From a checkpoint of a small transformer trained on Wikipedia: width 640.
Each number is 128 + 24 x the weight over its row's rms, rounded and kept within 0 to 255. Layers, rows and columns count from 0. Numbers have three digits each. The size before them is the row's rms in percent of the matrix's.

# layer 2 attention value, 512x640, rms 0.0315, rows 212-255, columns 480-639
104:105117155153160145132095110081120095122136098111146162096129160132110139137162098098174133109118125152149115125147148125130137111117123100144095146093120099122118103149101138145111148157116146124179124128122187181171110116144152140146140111163117127109105085175143105105128101108112111124155096128147120146161111097151152167131110094164141076152133128168100092129096112122106083149154158131117150119175118129125139124139105137125111154147131139122136107109127120138133176162133158
108:133115108107165073139127126120137132121137161154143118141106157183136115114129105089130138161124103116103142096098180112142129119135110131152133122132131124102085146126150162142121094157130104095171146112120139108118148149151128159104149123139122165165125135129192106121121130126133113131096115128120100098076125135147092145141151105145106147106135125098142175161192119121161129123146110118146056141100133164125062128136126103085131141092093110158141081106121139109139156098143144
108:151147123126105141147076135160107100114146133130129147124134112140125156102132114147132174154109159093104103132188161087129152143124086123127068124128132106135154111120161163129144150152094132131123113092114142119098084153160141157173196104130143150116163113118117154140077133114136130098155100144118089126106138130073168154120122106121125101110171079135125158172099134153139108143129162126165146162122150084120133168148141099113139144129073134088140161156118122155136128107144108
099:133144126114159124131139105128092116126095141090160110153123127145104090172137137135124129114121142151129104157107128160111140145085146099095092119143186097107199122115093138152162142148177124141133155153103159121182115142104121129126137137105105137153156129144138157112094137081103098134108124103145170156149158126112109130146120144142161127094090139096160133142109205105151125098138106136109122098165161118169089115117144120144085189110139106107107135095120172086133121152097129
099:125128151147140158109147117094092119119132094115091140166135107108083117140167146134120146156099139115152102111144139100150122117096142153126097126129138121099103129164111165142146120120157131085132122150151117152111146161117099100115122107141137077125087110120127131192123087115133153156149135107142164130118139132137120155075132143115124132134130094125151109113136150113131110113127114129112184164133122128082137119089172092117128129144131104102142125123123082093135184099151129
099:105161121138134125132129121129109125096145122079112140079108106109168113098143123136097099134104117107143151136163120143151120115122120192084134140176176115127126142143145122112119138159120123090129131102124156129133130131135110146106126103132089156114164114148105162150104124142108120104107122144161110135167156095118067110132125150156122100100121124086138107127170132164112112112128129140110111134114082116138137111108095136106139121129142144100146138127122114151123159112112160
101:122120145075127171119112160096132130123118139106112134082149127129101127135148161126113138138123136144139114143101144134113114127154080143135116151161134060155158117114134133092168160118116083131147149156137115148118128100097121107146119120127129102144149102139116106104124127146163116134148134115102180181150100121104128152119142137083142158121132127108137131163098105107093105123111118144124135171144171131165143144109132168086103127153109100128135151150098146130134119144135154
101:122139097136092164159138117137114113126140105127119142164119078133130110120125150155084124135064128162112149153124116152115141157139132144151102170138103087138118138133112160174151138133150083085102155122168108117157108134171133069117081142082125200133153139095099097137091113114133117124136184096153171138140109146124131140120131117178152134127133130126143055143159137133085124142090147112131127130088127156098116150122147089127107164138116087112155079166137082111173115181142149
110:104142107089147115125145172108118113190097123140107104193151173119118117104148083108114117161130118107160157131102175169123136141139110063149115108114184098139141119139107138174124152133079150153179102104146164089074167104134155144121150182143131128155130109100131115146153126118128090110080129160131134131162157131158129127116178133142134175167147131135168152130096146111112104113119123150115131129140149112123135114122119122121158124133093108153130184133150129125106166112108111
103:150162132114078115093114079189160131167098127163124118127119123095146120091119160173129148118158107119117128104073119103116150130136118140127115191162116161116126156071124122151161126147120124111102123123144148104102141136109141102133120118151133087104147135125124124093100138115159086078135126126165091155131160111120110145106204100099106125108126152156153116139149175140119086149098093137136110098124140144156138173124131154101124170091132102110084114137111186134128142113128096
099:117109158078109127170097117095149124093096153138140110126103153087122138130128134138141104113135088095149088079110147166108117141113127114112159132140112149124177095148110114135162082117096165151130160105153173137144119127135113133129079120080151121117142171142126099160101121105105102094124158126142098098150166146118128152149129136099182117121165139134159143157118134123127135139094115144121109159117126128110130144088083115136141108113143109154126124161172126173055126137145149
100:130136132115131142175123113149202123115148133104131158099124121157119163110130127115117106170140110145140097145121115123136129117111107096156150141087121128098083126109151122123110117117084142126123162106092177098113105098099091134123158120161118085142160133135137108137116083135126120106096099118131125158097136123121115125115148131116143109115104136144156116113116100113132130098152119140134140135119110145085129149181132141150131109131119112111183125113121129190123113090159169
107:161194115097152160123108169164121142168053127131130098159113093105137111115123134104118125153116126126118138137113118091139146118146111103098149121067113126135130117150143125126139131141099115120131113103111141090112110121101146152123140138132104150139108134113103150154132155135071131114105114109111127123040177117114128075119137119088125099153149113114129112108126152109139125094083146151178136126142098165142146110182126132105145119066120103096145146176147111121085174120136133
104:107168144139114122114105123126147107149134153117133145123154135146071115094147104149089108135109133147117150116172108167133112083174176130130132128192098128115117089154126105092146131130094112149135153143114142115173120157149103101175101169128117130161135134148131127143148110148118116105078147148156103148161109137179152124099132155130136157107141139150072131122106100133115141094139103120182135134115164102118131119173103159154106155078098113095135170101113147095141136119110139
094:119112100120083114109129119134170127113162127142116135150134135151132119060128159150146143134121168173068135148140165085145126142112120138113147145111097176124110167122181125105141143127070159133157112153141103111137080126165100120112155114134130118127102138097081125133123097083116110125087141150091155103130140135137135175172116133110166100134105133073169176131133146117088161164137156128113158109156178128159149135121066115135119082087159079107152120163123152102170140120144119
108:120136129153147095154119143134098114124163100083144165141162126120175128099115145118140109143175111123108141114126134100135132108180115128120093151147144129108142147111107117063148122126147118160105118137144118120134109187136145125149112130124077153122129129145137131120095134163112107147118162099143148127147144132161191101137125124136145120120127104146165135112130136169126124119127099121156140121159148159104126091111164145132132138128124093100119164159093154121115122156160143
106:143118125143099130113130153158140097103148128125135165140144166123109133107140128118069107118144103108166132177147172092157115108178129109101111124123115102095112150142136131133172138170142144123114125119085062103158138092165078144130120147096122133147114139114118128108104132118146189100149080126109115141121117151122165149123156139110116160123138129149172102075098092153106124100131134121175096151141185147136131106132119111142116114120148145133140103165117111113115184138118167
098:121149156120112113116128140148124113137118125115130138130108132121150170129139123121145121119117117145086172132160202127131157063116133125106131108084127116159119111160125108129128142141113133139119130139093116128117118093124105142122152141128094128119109138125141127110151176165096105128138091119121145093129093110134104082162152155068089098124177121133090131082110140145147148139120117106117122135109111088096144119107143164167136136090146140139129131129110134086147166113131137
100:111128084115125191107073133120103132121181108091123142130082142113117117121133137086138133109150198162147093123122112113088117135124107132107158156116124130127102098127122144112186103164146143115136174157146105123127166063121116111115114146200138141133146140152152094112135126126172123083126126130118081111143088117143123104125148111117118150121149120139100168159130142144081127169143181132126148157092089087113128149102134121120089141142124129141130136167139119156167160088089133
102:097128144094105116124099161111154136077117115113123121127081137092135153101133126102169105156128089148135126110115110144139108126179128108141153088113109145150126144142192100180124116152098133136179148120099130142150100102140167112096154149147106102148126127140126117116139131132131098143144103122138137180133136132114143164104137126072116095150114097136147130118097142150170128140147104144108138098132125132150102162121101105134118131169118131117160094127147088141108112113147101
103:114159102101173133125159124113136185138116121126159139117112064119112108154103105152099123117118148096117090144120132129091130127151139094128119139106111143116165187141151107140075128166098119170137128108145105144112123118133148114134146135090111094149142106129107106113122141120152129102122120118113104171123159135100169135110069148159113107139154092133110155133141121173169133114107173118158128129131135128138149156098157148146182118123121152157157123128146156142112083149161108
106:181100116130108124159126110114136134163131113134150122144098123144144102141173134134107136137126145110148152131099134147161121112127151121122160110111163111148099132093130097150086124143108164087118109185172128119092145129095107130102126101173092156103133128126119101131111165091115170159144121115190112141159123155126156155112130145149139170145124114097148104077159148157140146153141162143133134094144146159133107128152132184128153133088123117133124106127130142144134112149124102
101:129125168137145124129177134108166142167135099150110078112127120115121121125111101140128140155120134138130107155126160130097098115134117165143119102120174155146155128090096138099101078089151126156120136132101132133157123123127140124165128142116099150153113109145105165130106155090171136194109112140097108101114102141153142190156126153129159180122141162116124124126114115104139136134140107132127132093146118140132148179119139147151151140122145143160163122173080071143133125119105082
099:107148134166169125129144113137091147097118106128127154114132176111150105147142120156115160184111089133118140137116138142128116157104115087119112101119155101140134130136102200118062110140129100099158111115147135167136136120110136157143143181142129136108113101147149156097137175123134086138137114145163179133114081124099137114169140098094103163129133131120189143092113161124152130124114133084129105160104105191133179134191154137125143150138128078117137122129097114111090114074121111
102:126132109149129113145150141111091117066155106120162151119141135112155164111144099115084150124116110104162134105128149150168146138112144117150094189091134117158128095119151130194134115127142075124131100097161119070119132143111115164136139115133131131132146143108099164135102142098111161122113093149136097111147126149116158111102164135136128124154128129117179181110120125134069153109111100123124103156097149094123125153132132148149121111120126107125119121141158124144173139164141133
102:125153140142126137146133114128085147162097109178175148146136120199142144131106144139111162143086160109136165143151131098142154143125116112140123130143127077071115137136121118122087125099130168137168159091142094167107102119151100144165150126126147142180128131125131141129135145119144129114107134142128140129144116148178124142132126125109129119121100153126172165131087142134109145135166109144162105081087102121135140138134169108139155168136120132118171171090124106164117122126111110
105:149133123120141114139128119131138169134163137143141162138152084117114120148131157109129127114182139133158154155097140127157153101128103124096127156119102120166097126147107101160129139123112135112142149141132127145141166071140122142113139127125218141135112115102135140142163113143106147139138125123149099175155148138084110114123120135111152158128158130167084180128116114076116167124144145097098102148101125117115124156123109090110102131136153091159105150138123131140104144121118163
108:108132081118117126093118161122108147112124139133096173121124112155165112123147103129144099102151144094133136111127108110150151155119111131133149136148133102139078146126125130131154130147111163152130096133171123106123132119134124144173123083134092149147084120094136125138118156080144129088091159132126122129137127134112110120102113125133158102107120111126151140124095126138130140153137151094087131095131129131133159138163101114121186130125124126175124113123136108142074148113123114
104:156114072159171148135144123129146114158168138137130131105119080127120136129096152101143123135119094093103149151082138136153120104115163083130120122127171167122147089091124139163161117172148097108144127130138133124148098106137128150106134148157126117123135126125123125193148116112117160080122110116117130141085129158132091110110142118115140167114173147084104109159081114146164129110114169148104157133150109141133152112138143123114129108150110128112112138130147160097104135160116113
099:128087142146150125147112142125133170141120107154096120109143115122145122101118132124089151118076178161105124088129096140124131143126118150119109131127093101099106115066156102159110127137171078110122098152165094127122139112130124107155147087133114172137150151140135072131143087147154111118126152118144142159163134102133122148169150126125112121132121091156127128116139159123109135076161109144123107121131108102098142106154154146107120145086132143132178095134061118121136090137110143
109:115131161130164164111141129134164161173128147112134149135117126099130109139126103131115135140128177123096171122157164145128175148142145137086116149120139132084103134139101108123109161101111107095084125146107090134109136117123150108110076172161178097109150136133135125140231127121132135140068099132136120109119136103155098135088134102157110103124160143140109119147121123110117089126154102130140103093108151106135151093152114139122163156101161165128128122130172155102165120157171151
099:090107115119096118105159122117147126161171138120113141109143101126134096119149148158112149147115134153151113108109140118099159106132100098140150109109169128107138154124126124137161130141176141089197132188107118140129085152113119139114138146132115162114097143159123121114127144186141132135134135158138114140133130120156135162127140094165123116124129162078118153120140148159161128128077116147110099151124151114094133147140116134141127131118070167164149140098130070161151149121136115
111:155101097114113142105139110140164201127107112153130144136121150155122116178154156143155101109101136123122124102117131118128123158115090104113140124126134116147120163170155140122144142110091116124161172127143127121109159121138121149136137110142134133116128136130118136174127120145150156144142110130125122153121149111112166130115162145111121113142130185072129135128133158099139115152129106116129114091104124168156122138119098105088102131146156161140161138077139081120090120139160077
097:122139087145133136134111127108125130107110118122141129167124116087145132140136132056113164121135141108148086135106088098125116109126138118133088096130151143086138140061082150108129151129131090113117114098107141105137093110120105113136143115097155132134135158107133134167143117125117151146082137163175097118119118126182159091189150080109103140120075112115145120162113114153162136106134137079121104093133159140165134122135104138192143088135140128115053144156165161143143148085098105
102:109158143116085112102058136129153142158162136158141142121167166136117128148113061112160108136115171121105116129102112144111137162118156136116140166136144148125094095138099140070111136107088129105135116100129118126132137124109078127161121128141073132163081125137138119124138077136176163088084131125124106161148114142132134161128156117130168098128136161183149121126102154139118131123181121113146129130161116141143165118155086100163109119166114132114166099102092114110093128141127104
107:093132120149123109114087155162161138168127107166120142101128113114120143120104107098143123137138131125159149092159128111114119126129140137190136103128130190151111123152154155111128111111136131125170122094112145106161129105119146130163181138163154112132099109134122100152116093147131112111164089120124146137096168135130141121143157156114180144121141139143085103126110122114158102156126146142182136130163117119164144104117117084144158114181145154124124130146175085091130154121105087
095:102160098125123109092112116124159138092132082085172149121151099143133110107126126124156107122106139119113148115141125143122102111086111107137126141093113166109099132118141161144114125171149095125143095186133130099138112107064147145151129123128137102153123107133123174174131158127176160089122073135112095144150129134101139107133093101177125148119133155088111120114136113121112141108149183146107137101115093102142112143115124123139128131146130117131131083132141132117129153126107103
097:134116130123088114131119118101137114150074129095141141152111127148106143098137131125094131110120138113155144114180108132159117126130117155086146152150117106158159112130113149135129166071100102103169106119159124130126109164133077078162145124127127095090136103141131171148161160150124129144143161086151114138172172133140132079142129122139152136144123136115156107111106088133161116133105115117122147111136128146133131132135126090113182141120070123141146103114106107107132172132143083
102:135113132168139139156090141140167112150135144132171137150155131121135135136125161135123131138119132161124079154180175127103159103122161102107154105163166107119130146119107152083113126122141140118098098159155121161099139119108121135112120100112098134140127127150117153151128137122154123112151068090111101118150135133130105113127120149138139116133105111129149107103137118118148148119109111135119111123098136150109123137152143112122148147143148108101191155148140122115142085161135141
108:106125102103162114146144137142118129148158112131150122123147105132144099137121158111097146170086158097147179174130174117133124118100154135126092169086126082150059133102141092108128134151184092139102132157146130125077149140119127091096092101080122142118101134121132156124141163124138155152161110148095156107127131107135128150146095112131092124129101141146148113110175123120116115134104131156157135092105127156126122108160086150141177140144128128151130091091137138136152180125127115
099:130135144122139113132150180136124145128141133109146162091120103173139136120130159176123136147129076142118136078127110176120083141110180135129154084116092155190146121126161139138121128136107147126134122061108112097098115114138114130148104123141107103158130087113112097163150125109110140139137153102138162124097157125116149121118133076158171100118100153138109142130153138124138172127168104108139116134125118047128137139172088136139159112132113165190164119154107123143155126122121134
101:160154119134148114130148126120164092141152134099121135105139075118138143107100106098108111077112141162154164129152146086108144075125143158148103145180142136105130133130162124122100175053141157110076129138088086098129189153152124126096139125156127096173113149152086146110102185176161125137156115110132128131138097121124124144140137128153132122111149117139154119151141117117078107115136107163132138143100127147137134148096117113103145156149154161115096126114075190191131132127165145
097:157125119122105117077107117125125104128122075161098124115133137161096131146140111155125149116175112154124104081119152103122127158126106134143123154105156107118111103093110162136078135144107120138130117108180142110123117095158160095121100136127103161134126115098127123120102127139092134122136117138127141095120113152132119163169122147078123090117127135126163155136162130144117149138100125109152147175122138147127128133134095125105124124061150051126098150144126151168124074125154168
104:151110133119123106141111102113118120144172131096146170137140086115080118128155150089087134140136132150140131126128103148160158149068187124133131136116138116142114111119119152100116150106151152135116131154105141116169150167107074107122126145081128136126128104153098132102153142106117150214132127137124140113128120141119099107078126166167146153120099128152138127155149154131128109144163140142128110099130139136132130103128111117134091149123096098117110123167167089129142087157119143
# layer 2 attention output (transposed), 512x640, rms 0.0279, rows 212-255, columns 480-639
103:140121117128077165116131151133119130105126152120109163177140159133130108149121095129162119122121111100135141173098133095106116136138115167109154155136116102132130102140142128136134125155140140149117138127118122131137156135116144119110183132126109070126110123134131094138170132184156111186142127137131132120073123125135134116110173106160107113132137144114163133166142084171142137167132125124118148150109154121121116109159145122129112114150105128113117125140116107151134153130144157
107:138123079141135168133133137101122137126117080092130100118143096127129100139131181126091097129108135148120116128102108130122133089142171135110058098154116157119153101161106140151154108128096152138155127112136114106107096135136140152158144117139156105097125111157127152128129104164151128111139110113162118082131157133132139152123105138132101134101140123146108092142124152125130121190128142150138157127152126147132115142120108150127113113142119126081146196149122138094142090137115120
104:105156113113125142117142182133111157132150133162178145126165141152142097113146179132132132146095131105112153126146123085167112147102109129108130120096132130120165179132108097113136146145128123119166105112152159141117115111140135144105151134093134123090150128121125118143087124164084121102135134119122152174157161114142096168126123146083142133110096159107143112140149143127152125112099123118096057123111111142163158152122082137101127128135198137131115116146098129101115134156155112
095:095152110142120119145122152129160097126121125136096104122096158089134154074154147135093157120120100159135124132131091135124114144107113132089120121143120135135115168132120128156104142145166128101113134133162156183112097116134176118191141149132188133123134179145156148099153142150149116122094129125136130171094092124128101111135139100140147170127133133125112143140083097156143119181124119125130158095116139161114143141109116115128118101134137127104154120075168115121146101086164117
107:120137112154104122134119079149161108173118126152121098042115141126150106148133109147124079118144140101138141050105138128144127132130148113104105060166132145131130118155118154120130113117143127150121108156138134122177131124158145116125086158107109170101124112126114102153152103139094109096084117123138124153090134141103094110141104156142117144114115131140105133147112151124079143104103123136114121115129115114109118076164117180144126136118124102095129135124092068141075121144168138
099:175144162115088101156124108126166137131109159152096128098137135139101137153148097100100153125116090104125115143129171129144126126102110121116126160160081083184126121121143114055150097137121192108122124147091129117138108113108153108100164163139150117109124150133130116120095112081135093165175091169130150147160109189157130123091138092123135130109149146159126112151149117118130106091134146076110106133131097160136100116160100112145120160157109160133129137132148156094102101122193111
100:069149105095117101134119161175139122142142103116116121105147116171122120149123114177098165102155127091118125139144119116130134121094133115155128137119143128126101106132149130135137090085092102115073152113120104104097139158099115119136119130147106123124091146136134082122138151151122097126148138149146125117140075179118133082146111133158142162129099090122146178129164146157066140120166118109130090129124108134104154119123144131140154123106133119127097117189151147157136133133137125
099:116136153113068113125096104129102119168091126186089079132134114119137129093178110177131160125104094113140160112139123069103110139147131085115141148136149127116130108160099140087130129136122153150107135138146137117128100127134170127140149104140148106084124140156098101133098182111139105124128150127086123148131152141168123089132105100087125155106077126147154104128154137091098120099103155114129107122129180101148151125134121099139126080121204142101090141114110131118117170103176122
112:155153154103102146136137130112119096128136128126126136123127146090108138122121113114113149152120143128157137136132169099096097144163139115195120105130114133101179132134111151130161119136103154139158146131150123140135130155146131163114114125126107157114125135129144147162133151137114161128093138104118163127120127126124141109162148112121125141139117124123052136140093137131067123091132086145128161094081138130095099192136120094165107136172136165161093131109108122128159138120119112
104:113135158146133079142160112111131127104106130145140170155150142150149174158070133121139085105095129115106144134152112118102114132109137129142159118084110114113139118180138126104117171127134098145127074133124151149113165169126127114171142116149130063149126143142139130117132162146070178155127119091143154110115145106139124126168105098117127108134128152123115072083137143104121176138068147112148164102149150140130146178140152087137118119095114150121107121137144130144111095145126105
101:129116123121151157143112150136145131146134088143096166101086104129102067133109078131125056144149125105111117152112128130118103091075186175192098097136189102159135129147116110096161078131124093141106105170088098132091161141100134110129136130109140122101106125166150138199141083128103145120131127112091121137146140119152119119117163134129117128104131154133116167135098120110144124106132131140093139138122127114154142157141094142138118081122133124141132132136150138139121092142084123
097:114135122126107165115137104141150131123141115151148111161124165134114142082111142100142069158155132127117117117102175119152107174126114136145134156118144142143159121139131122128091113172132088120146097085139123203181128148122124133160140174158157163124104134159110145113084104118121116119080092152118126143113134164083101158132105117160133118146112120108157088119140137131147134125150165163121109138133183124143134109138120147103141149082135085126120138083138118139134140101119137
104:115142104154099105116111112129092087134143102131123171124108162131129158122133134110141150192164133134123089126133110079153151115104130129107132090125132125140134150093105119141127167138151143098172141140110146088123117124139148137120083118076138101099133127137140166082090142107156100125104142110120132150094120123141159076135123089142154117117146128132124151097118132104127104108130110123141127127115145104177110149080159131133155147095141108113162133142112122083128064171129142
105:133094105162141134145134145137136117128149148140197145116126115104080124100110170120113148127104078123081169130150094124132144148099128099125195146126141121104104129188177122148149116106139111087103076109107141136123120095125134177109133156143149116137117127129127144109103081147126133086126136136129178140105188142133137138117142108146155122146152175153129129129069104101156091133152155081112123126148091114108133151135158123128105098117130148103148088080134138074151148142092090
094:103163176104097119086131092151127116117136122091091153153139122136163077169128125153128123165141145118123161131109106112114107107129107132134096141133171113123152171133115125135102144107141143157154132115118167161121144158106130159130145126131131113077133136150145141145150114107095165138132123122131153149170153124152105125144152136120069130131098124103081154131172134122129113168136112111127096150132125113168110162092132124123115131142192171160128130163123142109169160098109111
104:146128156103168122120126127195137126119135098132115147136141165089102133143123120144109126090087136138156110113134102128100121137118122133154132167116104126124119080121095167123097117154106153162111086116146182103130139116148114142112112095088149137127160099147097126107153128171122148141155095158130112088116139138095116171101135080136167138122153161120160116147191125118111120106093129113097124153155151178145130157159094115094126127139103138121100115156101081102135107123137093
104:115134186125087107142128115084140118126165112130135120121115146121168108115156152178123119102140157138085094134103131116159113110137108084134120130172144104122128098093135124105142139106108133094118115155147100149104155149138127173136153147104164131164114092140149137138139172142101104132142102125135057150163129160137122143120136124127124107154122108113096128152091128126138119104128098152130130139147157112121127120139138142160118135126181140103132146174166114069137144110134164
095:192122109169141126122113131158154186121102143171119144134105103101122112042129130137147139132138162146117139104108155097120136151066081135111119140110108136118110117150101127135103129108119108111134169071141073172131116112151172158093137131143146109090120102149114134118174148132165128110137145116132086126130128103134168116148165101113123135108143111129102114169122111109105135104134138094151104140099087085136129146118176097100095143139116151125101123127116161149089120098142153
102:115124163111137122105155161111148115146128120162122170131173079150153118101104116114131169133098141149158136115106124125153141129141122152135104133137115155158146136129112098173153100156103099133095135176136131138116117101131097152077106138123148111170160110138128152085127153165114127155127161132126146110133110160086117152150146165141112155152104148125096131121124111189109113121161102159087129120141117140140139128146100146156147096122106121127147138135127113151126097113131144
100:134124129138141155152114153135143093103090133133149183164136137127134144109171129111181145132170094111122103146123169138103101087106111125140127079161113122152166098119136124125145116163116104137138112142106085175104101094159147158135145127127129102062099115139091094185098177127130133109132112077158122144098164108169131178125139094146094133088141142130091129140117104107112134150093123165113134114148121133097109128124153121127108151100130116115120106184131147134100135129103098
104:130146113122113131150146171096139104144119089154101101147116151145117143167159122148135125132149117151146138133103109133095139095100142088145104087136095117133179122148101159145143167159066156088135129128139081094118152121119129124134108161149206110147103117113183130144159142153086132086150170142171139122120126115137097133135130121103123141134131154136124106107147103151131159151092108136129141110142072100135132162149128154117117105140167147116102118089126130096136131126110094
103:157147153186099127104123141127122105117142119099150148153169169091114139159123131127122140119123111194117143127092164116110125138109126140118121151135126112156142169097097169093136161140153153127126158109109133099128159133142132139160147114144159145091095139125140132128107112170092120101136100140153140155114135089145111078133107128095114109143106112121154125148146094164149140137120077150120146141118120121128133103113157087078098126104157136105112088126141159142091129129122124
101:093136160123137142126119101147111110129108152071192112149113140141134081128131094160097136114109142139099163127134123100111123113130141129144082078152132086140108135140119104130152168117130119165070156136113146152131128129100149162160124144141115154184142154132165130107139147115157130089100095158171095145120111091139128072093105139166134115135138139135155128114113126109121135163145099106139112116135101147073091144143120106134098105151165130128145120103134150112147134125106120
096:141123101121098143103128083096122155115116124144138122140099136131168107121129111083103112137127128095115118109148086187116119117146097146130142113092105108131116114127119150196109108150092148168128124106101143144133123126112143106144095178101135183159149089098127126093118107137144145146099116153158118145083177141128129086158109144173114107146090150105169144129127093139150142134148109153146148100125142107171146115132104125138149116132149130089054148109132143127103134080154123
101:139125146086113080062114126146131120135143139167136096121116132104145106119167130160132085103175124161152076173154134072103156120116141151156094161129103113125154141116067108084119101144152170140123126110121132151111120106181148110121127131112183155098108064128115125115073096154076109114133131094174127112125107109109150129123096148144158155171137088123143122125152128120148124141084130177133194096139132137093130132135088155143130099095122171155087129130131126121160116112126137
095:124151099173116122138125190124112121126134090108138129099160124117145109145168102105100133131135147117132118127120149113058122128155113132145161114119097087165133107117127104155129135097119095142073147048110127148166132152123143150155143145115192130135132116123127138132139101129096081169129134114157158127131124103117104142122090147105128153110119147141139115147121100106167120128120148135143138136140146122074138143121149126119121160108126141165122187132177103143071122095135117
102:108113140167142138155137180126089125147136134122142160110105120163190084154120116136131119148118150152117142082154166072138168111127145111177169151113115172116117130159092103135154099109121127123124134134147142167120115109147102140126142152156167172101138104135121154116170172112149115103116148132109143181166112139107115165145057146184085115124117107121125130150144141154142142164158107172102138102131098131145138140115072156131125121104110163124139154114120113130109132070149135
107:141132156098129079127118142130077134069129103160126134145150167126126144164093119133129128140110104146112149130107128160102122160113140141133151161040142138103153124123093154132090137124089138136105165124152143121101120141123125142129131142119130119097166121147134125093129119129119138102083115105116128148157095131136130138121178143153120131125115123102121096153118125100160139119136161111133136120142129113143097135115089083149143099084157127145117123099108107165117120101088089
105:116177102130150126127109113128129125156142131152102182135141182118126125176104113122122136118135148105093128120127108184105114146153142125158059106129131086138130164098127131085108131162089158096125151137091115154172167156130155137141122145131102187123110128121138126139144128104140078165092157134156102134154132156151133117127117061178147142063093112145171131131151103110089098128140152133134113099114128101157162115139140104119099090153114108113111131146149095156106165104082161
102:159142115116153126080103077136104116100133054107136133091125133127140073111081115129162131159160137147134181086109171128113129132096139085123127136143141124160142102119114098130107083136100107150077117145122143139117125122110127152116116187134132137117160153104121143114113095139162107124127112128189130113141109145127111130121109112156156105131159181129160086141146132124110114128131174153143166168155121119123154089143146119101124123107116161119134159116132138133140113107112110
102:116095129100097163119145112113139116126147148113163119079124111091129144154092131100151132144120151108106107134157128145094094103183160102125177116119176130124121122158154132135119124151143163094120117131121147095087132110127087149138160162131105101122144115132136138120162125123150122151159139147163116094120107109140167124099101115141184120131095182158131127146100100116103149116139154069162113157122130112128096127130113126169138093114121111095110122134155176147161106133143120
100:101128127122143147119124165133107145152101141123124127145131117125122123163093114121110083168141157139149107135141096139106112124169136143143139094147131176101116137168177172118091177106113125110146108104137131134180125073152170147110092135128110111136135115140147103139158138133144130124130200081110132080157142105143138141152137113118102144180135111125154140074133138165124155164133143122106132118126176113158129118155120179139173087142145124142151135120116096163127130160134122
103:119127127158154122106142158152100115133101123116144132125154151150174159149141128151144107107104152177118131135152142162121132099142127124134160117082101124144126124110134158147107120097078100144114141127110170135152139129130110113138131113094093111133104120133099104130159121098141172147162141102126145122114124131085147138099123138121115103134129117127116087128169111183153139175170080120123148148104126155131099120135162132105130141178151106137137131116158127134135102124176097
098:126103138139107138099125126132143161144170141135134115129132105078083143130130163124134109143130168094136145096112145150142126112144137188131070117110131127100120134127105117134120155119119153129107128179104135137119098146104124142118129137134116133159079152142081140090133170107150148109144159109096142129134102141132171090131079145115136154124101119144104181101120117118173138099083123151116125107135165113126166126121105137150128153120099149111099162132142146128101144080095142
093:155120113096145141134109153128098121096163101143119129129105130138089111108091119104149146145116124135086169121133118137143103140119091076141151136114144099130102146119153090176174166106174124156120135118150104121117186127111134143125130113151080125097149140112120169114082122072137143136125183149102098139142103095122071123134138120173169133138132175066130139109119144128173151119113134132141139175105112135116129146118139115127130105116111119113139114104091132189102123155103080
105:097129094100105147144115126079069127090175158193157184138140117132121111115107133080107121115157140135097159120113142114116142091096150123145136127133116108107129091131158128109150127141116120129128144111101058107141138137155142162111132156148139127124113183133144158085146114107162092159127110131097133179105116150116126094129196135127094115119102141156171138112078082087123124138129113177133131157107118116168137095152127151155105086107147109116150168126134146137107111107078101
093:163138163109123076140127105131097094156120152119140154171092132127119107121105112106128129114118111109144171112129163139128125150098093130102108093156130149112134103139086107141103106134122134102092123097113115141150115162134115116154134155133140121073125107145123170150133161134117139104114100108127157123130113133138120074122094098149126135110137094134081092115111110169124136146159103171115124106108090116118048103134081123154121123138137162125151157124105121099129151152083130
097:133161133126082138151113138101109107061142106131120114113075084088115149143160139148205116125082119134106081108108144129087131076215106143123169153142138138096123105085141100124110151141151147174135108121143120123146127104195156088106138133126097121168161106145104111149089166093120114120072126078117081116132134086177135125118161105149138144102141116177152111141155129171145186143171138092132143160106157141149107131129118150165140117141135150122121138116110136137133113108138078
096:094121116136121147103143111090088142132068131092112176097115103134154085116118141186108130127102138115140076111102138108112138116156116125113104137087151111108093141121146147156119140135071125140110107090122141139166146134125102108189113072157127155119176087111111109148117168144146123141106106142185128137108161113133126116106125137176160146117107162117137136098121118101108122143145140133137117122120099167131147103105104108141133113155118138128111130138151118143158094141113116
102:143117138133134107129173118126110119140143101123123169117162108117146151109134104203153118144104160141162101131144092135116111121085081159123136099141148128151084116118104151136146091146151131123102119091162101115118125126129112132153106097082133150138140134123115117106168137138113106120119057132103137149121102097148172133100117132140103130114121150130118111137119117174143129129106118184112097112146175142105108121144124085102111148111096099095134129119128096108095126140141179
098:101126131125148136122133114129165123147136086127094104131141080099138153185105125110121130108152069121115114116125138144138141175126114118158157160088103140122144153130144106079124140092097101128127107124160182124077144111152130129092078150173116141134134101147119123101104137073117111103135155120162077113132131123141131130118168132119164122111140143094096127144163121157105152147172139131095099157166119143159149147154129092127125130090126141090126133154120116117136132148124098
099:056144080119128122090126128137150118149120108134127108117140094148109113134128125148137136113117142113097100127168116099152104159107076138137133175113113156108127056137132090119165083132087158108129123118101155097100124105150129132111131150134113113087161126109131096128146112141102119155127130133165197135106161103083139148134124161101133138117134152110128144140109169161129102109153147077137125120140100098146122131122142123157123142099127130079150121139109174126121124160108121
099:112092133131107103128171139124154174167083146118115124160124120135133144139167126123151105101170090109122133107124087112106128155103155123101101108157116116098137140144149150089156148124129110133133158144124106132186146139075112105096104126136151123128083150104181127137147170136072142099108120110146130139115178133123097120115128133133103133109080137146122124094128130176154145161119139156166112130140122117158123159118137148100156122122139122143103148118117120120138098140129067
100:129131147115169126123134121143136146153126114160137105062108114126118127147131127110128119163117070159163132122104123117109107142157131137088110145120125140126104116112149106115102126128176139111116185109177127144142113131139137138156150113084144145137135129134098141106109096125103119126103084148118123103151127161174099115094108110131166130134132172156133133155127154169110138148084167120132117179148132131147141125155071130110137101133141119137118115106106097126125142129113126